Weights of a small transformer language model: width 768, capped logits.
Each number is 200 + 40 x the weight over its row's rms, rounded and kept within 0 to 999. Layers, rows and columns count from 0. The size before them is the row's rms in percent of the matrix's.

# layer 5 attention key, 768x768, rms 0.0244, rows 718-767, columns 384-511
077,202,220,140,194,235,170,171,145,164,208,212,294,188,188,162,214,189,221,186,256,115,181,200,171,185,241,145,152,195,168,223,168,141,181,215,231,217,222,158,233,223,174,252,228,298,165,191,193,185,154,175,170,186,186,270,235,251,237,197,193,218,309,206,193,227,195,145,185,215,218,197,162,197,234,206,202,184,172,260,163,225,194,207,265,219,140,155,254,162,226,186,251,138,178,170,167,199,163,231,183,215,159,220,218,220,225,265,178,221,166,242,241,274,255,230,219,143,154,255,213,165,193,151,238,257,155,171,168
098,181,252,144,149,316,181,235,221,129,194,102,182,256,150,168,172,200,244,200,208,141,214,226,198,219,213,173,212,200,264,232,220,119,185,254,151,211,188,213,168,240,186,241,215,245,217,215,175,209,179,153,123,208,223,185,174,181,200,196,223,256,215,250,260,219,211,163,136,254,189,160,231,206,172,202,191,172,207,265,164,152,220,204,174,228,200,174,132,212,270,203,210,220,161,248,230,239,198,136,202,238,225,232,211,139,175,157,222,181,117,259,243,272,234,212,227,154,209,252,265,163,232,241,222,223,208,181,204
105,286,160,182,230,223,211,214,174,138,192,170,132,162,278,225,196,169,215,166,158,185,249,199,182,292,180,207,221,222,127,175,222,135,207,190,162,159,196,272,216,211,191,259,216,113,228,151,286,211,202,218,261,213,228,190,258,222,216,251,202,224,225,170,283,242,236,194,225,245,161,198,201,183,293,201,161,189,198,181,231,215,127,129,152,207,164,180,168,282,202,183,167,166,181,167,220,224,218,228,160,194,250,174,206,177,225,144,222,118,160,140,200,200,223,275,143,183,98,129,165,206,143,153,311,192,280,226,172
100,197,162,244,189,187,156,228,265,165,216,221,232,162,161,230,259,221,157,154,139,218,161,153,164,225,128,195,198,144,196,221,173,197,167,215,192,131,183,209,155,188,195,180,196,240,206,139,194,248,189,148,251,247,204,180,197,179,132,141,173,187,172,287,230,190,212,209,204,149,178,284,212,260,224,240,140,248,185,174,226,182,158,171,226,182,178,201,164,192,201,181,287,188,204,210,207,183,233,155,200,207,119,139,250,164,251,259,197,199,194,172,267,163,207,229,154,211,245,213,158,211,157,222,217,201,217,185,178
100,145,194,253,196,152,192,237,179,210,188,161,233,194,216,157,230,223,206,150,165,167,172,240,101,185,211,218,193,135,205,179,231,171,184,195,184,216,174,215,176,156,181,171,240,241,158,154,253,218,209,222,138,216,247,226,279,203,132,129,195,278,233,212,134,226,196,179,193,188,179,228,190,130,238,207,255,261,83,227,188,206,189,222,166,238,286,145,149,163,256,198,162,240,157,236,145,222,212,167,202,226,261,249,206,208,132,204,188,214,254,95,225,253,235,202,204,231,140,196,202,162,88,140,153,188,181,222,238
102,146,225,189,153,167,176,265,210,188,225,176,188,173,242,237,235,200,211,192,166,214,219,210,174,191,257,205,251,225,200,154,182,224,170,128,261,240,184,199,241,170,272,231,163,188,199,140,210,257,208,166,251,191,266,234,235,211,183,95,187,228,210,187,138,217,181,209,232,132,239,201,214,173,174,233,167,190,118,131,164,226,170,173,210,222,199,160,209,174,258,191,184,174,210,231,149,184,193,221,185,137,207,241,181,235,195,227,224,232,245,206,289,258,200,186,278,191,197,169,268,155,239,186,182,265,263,235,205
105,111,189,223,137,184,243,192,114,261,236,287,225,236,212,189,265,208,250,187,155,226,176,234,191,200,157,204,218,251,249,168,238,172,185,136,230,258,244,185,182,229,252,169,188,120,158,220,187,221,217,178,141,223,152,225,211,267,98,130,220,185,122,201,216,255,273,213,193,246,212,215,261,285,174,114,249,154,206,256,206,174,144,182,213,169,98,174,163,138,216,203,152,161,85,176,230,172,148,200,283,191,158,178,312,207,179,235,155,281,182,152,200,166,185,155,221,133,218,149,242,211,199,177,202,222,212,216,210
101,177,132,218,187,178,108,155,234,221,186,198,207,209,162,144,207,209,139,187,188,207,164,196,228,278,206,205,262,190,179,195,181,227,199,185,155,181,221,231,217,159,194,189,238,213,198,199,193,196,171,208,134,252,281,203,212,288,175,259,254,284,107,206,196,221,212,238,256,189,166,179,235,178,142,232,219,132,189,255,240,144,265,235,276,197,197,291,195,191,146,265,145,179,179,154,225,247,206,235,249,212,193,124,147,180,238,168,188,250,121,199,191,162,207,220,167,154,251,179,164,202,215,170,182,220,185,188,150
100,213,171,193,229,206,184,182,251,188,169,143,195,165,216,226,194,205,237,196,185,255,231,229,252,203,249,151,189,259,201,249,264,155,192,120,236,218,187,184,225,217,285,180,183,242,212,229,174,274,242,267,201,213,160,211,225,114,158,261,211,157,158,231,227,232,279,195,282,241,175,195,205,265,184,234,136,139,180,217,202,139,230,236,194,90,180,187,160,186,188,243,150,174,224,154,149,211,247,117,144,167,189,271,208,243,170,213,196,218,244,202,124,235,213,213,215,209,183,284,109,202,165,151,242,248,224,235,204
100,211,263,197,170,160,240,160,140,216,180,182,190,160,278,195,280,147,171,169,182,187,183,226,293,208,199,148,232,175,172,248,228,171,207,181,210,195,155,196,204,242,187,203,214,210,178,189,266,252,187,226,200,183,208,197,175,181,169,147,164,217,199,148,236,191,175,184,171,163,193,181,148,246,222,256,206,215,159,187,142,219,218,155,239,176,173,157,191,256,218,219,187,177,163,255,257,223,164,199,92,213,176,181,231,227,212,216,259,179,246,165,201,266,155,154,239,244,162,198,215,193,193,158,235,188,195,206,237
098,135,266,225,231,165,191,227,207,171,206,179,217,211,229,259,205,247,187,201,274,244,272,121,186,265,169,267,144,159,184,215,228,208,209,179,196,155,214,287,187,200,265,159,292,186,178,229,184,182,184,178,227,247,233,148,198,198,172,200,215,227,178,218,210,220,184,172,188,142,214,251,224,246,147,174,216,199,258,98,185,116,209,148,219,177,179,239,218,228,229,197,204,169,222,228,205,182,215,242,221,134,215,189,226,166,200,167,150,255,155,303,114,207,252,180,289,188,219,174,272,187,224,272,148,202,268,195,243
099,258,212,281,178,114,218,171,209,214,151,113,236,172,371,151,278,175,219,218,220,161,227,197,155,173,195,235,229,209,190,190,167,283,190,186,214,191,235,178,195,230,198,233,219,206,220,253,174,214,238,261,212,224,215,187,243,168,173,259,154,301,255,215,217,193,221,217,225,167,258,189,175,189,181,125,223,168,158,168,170,203,263,223,101,141,191,219,230,194,300,206,203,216,218,279,170,190,227,262,171,145,181,138,185,154,157,212,196,118,240,152,163,214,177,180,215,277,174,179,70,243,167,222,139,218,167,227,169
101,139,205,232,174,199,180,204,247,170,189,186,247,252,203,167,289,270,126,164,196,240,186,209,172,171,281,132,224,217,189,249,248,253,224,178,196,261,169,168,210,145,255,214,191,207,202,217,159,194,252,208,226,237,195,182,148,294,234,225,232,224,202,218,218,216,225,210,182,206,203,176,111,246,183,171,174,131,225,159,199,159,245,211,203,204,207,216,223,170,240,226,174,248,269,332,157,286,241,187,139,202,154,212,185,171,309,211,222,125,294,146,189,312,197,183,299,221,225,197,183,148,221,253,227,245,194,259,244
096,256,130,167,208,210,214,207,237,173,238,238,254,202,151,198,175,215,239,147,291,201,256,188,191,173,173,184,230,191,203,155,244,210,190,197,161,251,242,226,237,140,132,155,101,228,236,264,197,181,137,236,136,154,216,222,164,173,236,197,200,260,229,215,178,173,180,159,208,239,143,210,159,231,238,197,233,140,217,157,203,171,270,201,228,156,175,228,165,252,210,167,197,228,204,172,170,298,211,258,185,240,178,277,282,210,209,229,216,244,217,165,225,231,201,168,170,184,190,194,228,158,157,172,257,180,257,234,172
106,233,185,194,170,181,204,240,172,173,278,171,187,210,212,169,165,191,106,186,113,146,171,189,230,145,211,214,216,224,203,188,223,184,272,198,204,123,225,210,204,263,272,198,180,183,204,209,232,171,71,178,225,159,212,217,190,185,153,249,293,196,170,254,227,200,165,172,226,169,168,134,175,183,232,161,256,211,182,210,169,192,169,241,203,179,165,164,202,107,178,212,174,216,150,140,103,247,191,182,197,235,202,164,293,316,163,183,195,183,225,206,165,217,172,196,148,202,244,115,252,256,207,216,181,159,228,300,123
097,222,225,163,270,195,220,188,180,268,258,177,170,170,217,214,201,146,222,263,160,216,186,199,270,143,232,218,323,143,199,207,189,170,194,280,252,200,157,202,203,185,188,223,228,204,216,208,186,175,241,110,240,233,182,201,167,230,210,183,165,186,228,202,213,203,209,236,203,254,214,204,191,132,260,226,219,207,197,209,173,174,240,183,103,225,241,206,176,154,285,242,202,199,208,197,252,45,235,237,198,229,171,198,212,192,259,204,216,128,242,179,206,252,258,238,141,207,204,147,175,173,210,254,243,129,188,241,224
102,223,192,221,244,197,208,197,151,110,210,148,111,164,149,213,215,217,201,201,157,238,186,210,177,216,259,229,114,226,243,166,152,214,175,182,233,150,157,195,186,215,198,219,270,247,219,178,339,248,182,246,274,214,247,146,172,159,199,170,181,187,268,187,253,235,208,222,183,154,158,205,138,183,201,237,214,237,215,265,217,279,152,162,193,236,250,274,244,143,238,145,171,220,237,194,225,162,232,152,201,178,258,265,264,190,215,194,166,148,284,222,168,189,154,290,155,288,165,244,234,215,185,241,141,204,213,246,140
100,221,194,184,122,242,194,239,173,216,146,217,204,127,160,207,217,171,231,196,223,196,205,213,232,172,246,159,183,242,202,207,196,128,208,219,162,232,253,185,249,123,203,213,189,173,234,180,156,121,192,203,138,222,256,201,241,309,191,221,184,183,258,159,159,223,196,280,241,190,156,185,209,155,162,159,116,169,212,215,225,251,169,208,230,255,151,194,185,224,233,192,262,203,177,202,93,148,193,247,247,255,116,264,149,209,225,199,248,270,251,148,221,148,183,203,154,62,179,263,149,226,245,251,244,202,187,184,204
098,232,208,197,208,111,231,124,217,159,199,174,249,231,205,208,214,173,206,225,220,229,155,191,219,222,196,208,209,188,170,199,159,211,199,223,174,259,199,207,204,195,208,240,197,248,238,190,205,187,215,185,189,169,203,195,283,203,139,196,223,171,151,116,120,200,269,179,253,203,214,288,181,222,232,272,242,171,148,133,216,185,276,174,137,225,210,212,245,267,260,146,167,232,208,213,277,142,262,189,153,86,179,224,204,157,263,187,188,243,170,129,198,280,212,243,215,140,190,205,186,245,145,218,311,226,218,196,232
107,197,184,150,195,232,186,257,148,169,184,227,187,209,243,216,122,198,209,149,207,156,231,231,151,225,204,196,177,241,239,216,209,187,166,219,235,268,226,192,214,193,209,285,156,223,198,235,246,214,211,183,231,218,196,215,214,223,182,197,225,210,169,215,238,180,207,201,189,240,148,216,225,202,236,203,164,212,178,196,187,176,193,208,236,257,187,211,204,248,218,133,219,229,185,191,147,250,196,206,198,252,182,231,287,243,232,156,206,188,197,203,259,148,142,153,203,209,221,179,186,156,256,157,215,233,293,226,226
099,174,114,188,138,146,214,187,167,192,238,227,224,179,256,130,224,137,223,220,178,303,222,156,228,262,185,97,149,240,195,169,155,255,174,180,255,114,176,263,269,278,242,196,184,246,169,170,248,187,250,247,239,224,179,251,239,253,206,141,164,238,206,152,196,134,190,173,228,152,160,238,103,256,199,200,213,152,213,220,231,218,248,216,180,181,164,256,218,131,179,200,251,205,173,171,210,254,153,257,179,147,245,210,158,257,218,192,205,172,201,208,157,192,177,270,222,329,229,243,222,220,243,229,148,150,277,181,176
103,198,180,187,188,198,166,180,143,233,285,187,214,200,210,125,190,191,180,212,237,227,210,102,122,183,219,231,173,199,150,156,189,198,216,227,153,187,172,150,245,159,184,212,265,247,159,202,196,189,240,271,188,198,203,198,182,197,167,152,205,115,193,214,197,235,162,263,180,166,162,218,241,147,239,200,230,144,223,212,173,198,134,244,178,239,199,239,169,129,194,193,155,264,185,161,169,194,186,202,215,181,250,142,194,206,175,202,211,211,140,233,128,216,145,189,251,272,209,217,235,188,163,259,203,248,203,178,200
112,232,192,282,208,192,196,232,223,213,229,219,186,213,149,107,165,215,242,169,168,182,150,204,220,243,160,239,205,199,246,197,248,243,250,142,152,146,150,206,189,180,275,145,141,207,231,246,246,192,192,242,196,235,207,198,148,107,174,156,218,111,175,219,232,241,153,235,205,185,187,102,205,231,177,195,206,133,204,270,254,227,125,229,163,111,155,180,205,153,123,187,220,120,252,174,142,177,131,185,214,132,272,146,200,207,197,194,151,259,189,225,164,196,187,233,213,143,227,229,148,211,250,228,185,153,261,205,149
104,142,105,181,217,181,184,173,178,247,209,149,200,159,275,178,228,160,213,191,157,184,240,207,198,187,196,187,161,217,310,130,154,185,205,222,244,137,223,181,204,202,168,195,176,239,114,201,229,211,126,229,165,136,234,197,176,151,207,161,187,189,150,240,206,174,177,179,226,190,189,179,170,207,229,244,203,270,183,220,178,270,143,194,132,168,224,263,139,167,214,184,204,151,166,191,227,213,191,158,202,188,255,198,221,209,144,205,208,104,156,208,155,200,196,225,223,229,196,174,173,162,160,176,148,170,210,169,206
102,249,227,265,176,227,141,219,100,211,198,230,197,199,228,161,211,186,245,180,242,180,154,216,268,189,131,165,199,210,225,217,201,149,149,233,207,192,196,165,255,168,144,240,248,168,251,241,173,223,232,197,175,240,254,260,157,267,239,278,204,234,116,161,193,228,161,265,214,213,176,224,271,181,189,238,219,232,216,229,193,212,125,237,232,228,185,172,270,150,223,206,175,159,236,165,209,158,90,177,140,184,214,188,136,256,171,244,212,189,217,161,199,255,197,121,250,189,226,203,216,169,166,201,196,190,247,241,202
097,194,167,212,233,173,207,172,228,242,185,172,154,191,244,167,202,210,116,244,183,181,150,206,256,214,204,152,172,210,215,245,227,192,191,196,215,221,187,208,145,172,181,290,236,186,148,264,148,158,237,208,242,258,198,212,249,232,244,260,203,176,101,259,197,156,224,185,210,203,199,261,237,261,177,222,192,162,192,202,199,199,246,240,149,166,228,137,153,161,122,210,247,184,260,155,249,150,130,119,223,225,232,175,200,185,207,242,216,195,163,188,165,189,138,200,208,238,231,187,168,162,196,264,130,224,153,148,188
099,195,212,167,223,181,268,218,202,187,196,200,116,246,266,175,191,158,285,157,221,250,149,162,257,210,228,205,198,183,163,264,263,236,226,181,235,203,198,205,198,209,122,227,226,161,201,228,223,249,199,221,216,199,209,175,193,216,151,226,176,206,250,270,159,211,179,170,122,155,269,237,179,98,165,215,162,165,135,200,216,213,47,182,159,214,195,213,144,201,212,213,245,241,187,161,229,232,244,226,176,180,231,180,158,193,196,156,244,204,214,146,220,284,174,177,242,309,241,167,199,230,239,249,219,170,169,147,203
102,227,168,246,190,193,181,129,176,220,204,182,126,198,216,191,149,186,225,150,199,225,165,202,245,178,207,134,226,203,196,181,289,268,189,181,191,201,148,180,167,223,205,238,235,231,176,184,159,223,234,217,216,175,227,200,241,135,131,204,213,188,194,206,215,240,229,203,184,178,233,221,126,186,225,216,210,190,138,184,131,177,113,226,194,175,169,203,165,161,162,209,252,230,230,270,219,170,218,108,157,177,204,199,226,193,222,228,138,145,194,185,202,188,162,166,122,269,191,154,144,210,240,256,157,192,235,223,220
103,187,202,163,132,225,193,221,185,133,216,147,264,243,147,145,172,191,166,134,121,209,228,227,193,169,238,212,159,218,226,223,201,193,174,177,185,201,231,181,163,182,240,123,237,88,213,140,225,157,185,256,187,180,191,246,204,196,188,204,245,186,177,151,304,166,189,176,223,254,163,157,222,167,240,232,167,207,173,225,204,181,139,186,179,232,207,214,227,246,128,128,194,138,210,174,173,164,194,235,266,167,141,250,224,212,183,108,305,204,215,177,235,173,124,233,227,220,214,216,197,217,168,202,275,167,245,185,158
103,170,225,125,201,223,212,155,228,255,243,262,273,189,134,223,218,144,245,229,245,195,237,234,198,243,176,192,247,194,192,186,178,230,145,128,177,214,183,174,304,168,222,249,184,173,220,191,218,182,217,224,77,176,208,218,250,180,221,219,205,244,218,227,171,237,214,247,231,240,200,170,207,220,160,205,176,175,224,233,211,186,259,140,176,155,213,215,187,203,204,235,238,135,270,204,138,202,175,245,241,268,149,283,245,215,148,155,231,264,161,249,250,160,239,184,199,176,104,269,242,190,139,132,202,217,252,126,191
102,191,220,201,228,246,173,189,149,245,149,214,110,214,217,179,277,238,126,160,197,229,247,242,240,237,133,173,202,214,210,213,130,129,182,241,218,89,138,269,207,185,190,205,151,250,175,228,182,177,190,206,279,225,252,204,222,236,210,234,198,230,175,263,200,233,233,231,178,226,215,218,218,204,195,211,181,278,212,220,159,180,252,157,219,223,163,189,248,191,197,171,267,216,192,232,150,134,223,211,179,195,274,212,213,160,271,177,208,143,233,119,222,179,209,166,212,187,249,168,203,151,229,211,197,176,155,222,191
100,219,221,216,100,221,184,244,206,198,214,184,296,193,201,203,227,161,233,168,198,204,211,227,208,192,218,197,195,117,196,212,190,230,206,191,183,227,209,225,165,179,219,180,256,239,209,222,211,177,176,193,221,272,143,181,180,185,182,160,207,200,170,258,141,193,258,147,219,264,144,188,179,180,227,211,282,220,222,217,163,215,210,244,206,192,185,183,176,216,118,205,202,157,213,170,140,232,247,194,215,193,217,273,248,189,172,234,200,319,240,208,144,200,172,158,255,126,224,231,200,155,151,213,228,201,191,138,207
102,204,208,228,169,218,283,226,205,206,166,131,225,179,159,231,236,188,217,229,234,251,229,206,216,263,227,291,239,156,160,175,217,177,169,104,164,225,267,195,187,217,275,215,129,196,209,202,197,150,219,177,229,240,199,243,201,180,216,222,167,172,186,236,174,166,152,229,202,241,146,240,217,187,216,148,257,214,231,240,181,161,226,216,170,174,176,163,186,192,172,244,169,178,230,159,176,166,253,149,180,232,141,251,169,163,204,191,248,133,221,210,209,192,186,225,126,231,190,134,192,300,173,109,192,254,191,229,189
105,279,189,183,265,191,168,209,208,201,152,153,204,222,192,203,148,151,246,164,210,223,208,280,156,180,250,196,214,231,105,211,190,153,133,161,241,244,207,200,199,220,221,224,159,229,197,232,120,198,227,155,261,209,169,287,121,230,227,148,193,149,184,199,150,216,223,190,163,222,235,203,205,162,156,214,199,241,203,141,161,194,232,236,234,163,190,143,222,223,182,206,242,213,191,153,230,218,200,271,158,216,152,175,184,222,314,166,196,250,59,186,235,224,241,152,225,152,242,130,221,182,190,207,276,191,212,151,184
099,121,199,211,250,152,246,152,252,248,212,196,145,196,159,155,228,172,121,131,215,220,149,195,135,201,166,124,224,219,179,247,186,162,202,102,196,205,175,224,135,188,203,182,238,220,220,246,163,236,243,203,264,150,212,203,185,195,183,174,179,116,196,201,202,249,147,263,182,221,237,230,199,217,193,185,204,224,208,173,222,247,254,233,244,197,300,203,173,208,164,206,245,212,206,215,170,155,255,200,197,172,207,181,106,177,176,188,178,234,223,193,187,240,191,192,166,167,224,304,227,226,230,190,200,189,121,177,125
103,169,146,124,202,175,204,229,192,239,283,175,258,161,236,244,164,134,244,213,182,156,221,216,194,208,269,293,272,266,216,111,246,189,184,222,209,206,270,134,203,198,226,216,210,150,267,214,247,231,189,219,187,159,182,281,163,205,180,237,168,164,235,283,243,232,216,184,182,179,207,213,191,164,234,152,213,206,116,203,198,276,240,180,206,141,224,168,192,182,256,196,173,152,192,248,205,208,216,161,177,232,219,227,194,206,181,210,278,213,149,238,163,342,211,189,229,233,258,129,189,216,210,155,204,190,156,239,212
097,104,151,184,204,200,199,205,236,173,107,202,195,154,210,172,159,241,178,180,173,230,262,223,194,299,163,176,211,173,200,199,220,198,201,254,176,214,179,219,180,154,213,143,162,184,249,257,229,136,163,190,191,193,177,231,147,178,216,162,234,194,239,180,200,311,204,245,197,144,226,222,195,193,231,199,284,258,229,238,276,294,78,268,209,254,208,228,155,238,236,179,125,253,185,256,180,208,175,265,223,205,248,247,245,164,151,95,197,174,186,238,224,179,200,224,208,173,178,192,155,125,271,188,189,181,183,196,196
099,175,204,186,188,211,236,274,192,183,194,221,218,220,284,126,141,209,223,211,240,211,205,241,152,143,157,159,226,280,225,217,278,133,146,263,261,196,225,154,196,223,190,260,164,156,223,226,182,203,195,166,170,221,155,201,138,200,244,250,160,114,183,199,179,217,224,173,246,213,240,200,191,198,160,169,233,191,142,175,211,132,240,264,152,154,137,179,276,223,203,173,211,181,110,247,150,164,219,142,185,276,160,221,220,180,234,168,265,270,219,251,203,152,227,134,247,245,171,195,188,195,142,230,222,141,233,196,204
099,165,258,243,213,151,267,179,275,183,177,207,152,215,182,164,181,254,183,232,149,203,248,257,224,153,264,203,216,209,217,143,215,200,253,170,185,98,226,128,248,216,248,201,191,228,153,218,187,188,155,69,204,220,200,235,208,174,255,218,229,168,245,170,212,237,245,208,220,221,194,200,173,218,196,189,171,170,146,153,151,180,212,239,163,191,177,201,214,202,252,279,158,247,252,171,225,233,277,170,89,242,156,218,126,154,241,223,232,148,194,173,188,222,210,242,202,234,192,92,193,181,252,204,163,126,234,250,214
099,232,217,242,237,160,215,161,232,220,238,242,141,203,116,209,257,236,229,207,246,184,200,243,219,144,183,161,155,223,198,194,196,207,267,258,193,252,201,222,150,177,140,191,162,234,225,186,217,189,188,153,210,185,229,182,168,174,178,228,135,183,194,224,220,170,259,183,189,259,198,174,215,221,241,185,172,236,277,206,211,225,237,224,193,152,230,198,160,200,247,130,208,265,268,189,256,204,205,180,184,175,210,218,207,155,224,215,230,215,212,194,229,228,213,228,149,209,103,246,135,198,135,214,152,185,124,165,156
097,164,221,194,164,241,245,218,143,251,223,182,222,217,231,215,194,188,205,215,167,144,211,239,243,132,154,155,173,214,195,183,228,193,168,201,173,165,262,265,225,243,215,187,166,185,252,190,188,236,215,216,132,163,223,221,176,176,149,268,196,179,264,81,217,186,184,111,241,245,177,207,202,193,195,200,235,193,248,178,222,163,155,257,201,234,180,219,135,175,145,306,205,221,181,231,234,246,208,243,188,212,193,192,228,226,203,190,256,247,157,182,95,210,192,169,256,165,153,227,163,210,166,212,248,197,258,150,200
097,262,173,229,206,231,183,145,244,190,217,173,148,233,273,180,197,185,200,158,261,231,212,239,205,181,182,199,216,302,260,225,215,185,189,190,233,196,212,214,226,225,239,203,226,250,211,219,237,108,237,189,179,219,218,213,157,184,170,221,200,182,140,178,209,172,201,291,162,235,195,164,208,141,213,261,187,181,189,203,225,249,248,226,199,206,202,241,219,148,252,166,154,185,209,239,230,153,190,225,211,188,145,205,231,216,237,251,198,210,266,182,225,141,241,190,245,166,182,187,246,181,202,158,133,239,116,183,231
106,186,226,266,224,208,302,188,261,210,272,149,195,207,187,204,250,178,255,180,176,120,128,150,204,241,137,159,139,267,177,186,164,186,212,197,225,280,177,209,140,208,141,216,160,184,163,146,226,249,203,198,173,225,229,192,210,159,166,222,198,139,226,237,229,211,276,198,187,196,195,199,161,123,282,164,287,162,215,161,192,152,164,191,225,196,223,137,240,214,190,180,196,199,188,261,184,246,178,199,275,220,154,166,138,183,185,230,186,188,218,277,180,264,241,258,167,161,265,324,208,207,249,199,188,192,227,252,194
096,165,142,148,194,197,219,236,149,214,157,183,272,160,195,222,225,267,227,172,243,183,233,174,192,126,216,256,235,237,159,181,208,183,281,262,183,219,257,185,195,171,153,180,181,191,244,142,225,183,156,221,158,212,195,239,155,221,176,186,233,232,228,281,200,219,208,155,219,203,122,203,260,245,161,134,252,286,271,187,258,218,174,163,158,142,213,222,107,187,192,181,157,191,166,177,170,202,182,178,234,311,220,251,243,231,199,192,172,192,197,274,210,169,149,183,249,108,143,231,209,198,123,176,164,229,159,185,290
098,219,209,294,277,250,199,176,245,184,198,144,204,193,112,215,172,226,196,167,247,240,248,206,207,168,202,150,166,126,194,221,209,168,184,177,199,290,254,176,299,213,190,198,177,234,235,118,200,133,152,276,203,243,205,218,157,285,259,195,214,244,278,190,133,202,207,242,220,209,259,193,236,212,143,252,240,161,190,224,206,209,266,145,197,184,180,208,183,188,161,223,166,327,174,199,220,221,116,167,142,179,162,243,248,174,298,190,170,200,230,206,218,120,206,221,170,167,186,219,251,142,197,173,237,223,204,183,208
101,236,148,213,198,163,195,269,177,226,212,196,169,190,206,239,237,184,265,249,180,225,256,257,188,145,216,172,240,193,253,200,178,257,253,191,165,204,224,216,280,205,108,189,247,204,218,257,174,149,236,163,233,159,191,149,207,264,210,188,189,161,148,117,118,222,226,217,203,238,221,235,141,268,219,173,184,224,238,201,197,202,206,261,183,162,215,159,191,225,199,195,228,244,187,158,205,233,222,126,138,272,159,195,163,162,259,217,162,156,154,165,215,234,211,250,188,132,176,234,123,213,263,141,244,225,201,142,201
098,200,258,195,232,231,221,215,189,187,240,237,185,204,154,211,249,169,239,235,296,181,196,220,236,135,159,167,214,154,257,204,223,186,171,139,225,180,177,260,199,211,166,216,143,267,228,195,193,153,223,168,248,250,169,212,198,198,161,260,248,176,164,273,174,194,175,274,201,240,237,187,295,152,175,245,189,152,260,249,223,188,176,142,175,182,201,233,202,208,157,180,215,175,248,178,107,139,159,121,274,241,137,216,277,168,185,186,148,244,160,261,177,253,209,223,149,168,240,280,163,156,211,193,222,255,239,261,198
105,175,235,221,286,234,177,219,140,199,150,159,154,212,99,138,184,249,156,159,301,215,196,240,141,204,221,167,213,194,207,188,218,252,167,175,174,175,204,202,230,198,216,212,277,263,248,219,150,167,148,304,246,247,242,168,200,196,204,199,192,170,186,257,240,199,201,192,241,102,165,230,212,215,184,188,179,227,281,256,217,210,159,193,225,226,159,195,217,195,99,152,172,193,200,186,186,194,158,272,195,203,226,144,144,153,257,158,185,221,220,207,239,244,247,163,226,139,168,247,265,198,289,169,171,206,272,205,182
095,231,242,187,221,186,125,120,223,196,208,178,236,199,166,178,285,141,161,208,268,234,176,194,180,244,192,198,243,177,227,265,212,170,214,174,158,256,240,229,160,186,188,160,218,253,254,184,193,232,188,192,272,206,219,188,217,223,205,239,216,300,175,231,144,200,240,228,167,253,209,257,215,233,133,121,169,231,220,145,174,198,160,206,260,168,254,173,179,227,253,183,173,201,205,194,233,148,141,187,224,258,73,195,245,181,226,183,197,196,215,192,143,214,182,117,166,184,222,195,173,257,187,212,152,161,184,211,235
100,155,218,198,221,191,300,130,210,174,261,126,204,190,227,200,241,227,205,244,204,113,198,165,222,238,164,186,216,175,215,242,171,180,244,140,206,143,263,192,220,214,208,200,252,239,231,187,195,263,166,190,234,160,239,318,214,278,191,212,228,230,161,238,165,204,261,245,150,196,164,191,212,173,193,244,227,139,191,184,183,145,268,176,277,246,118,165,243,202,201,197,218,152,153,182,202,203,174,176,210,196,192,276,143,196,256,227,127,208,182,152,188,245,221,254,244,150,236,188,265,198,236,207,184,211,175,190,214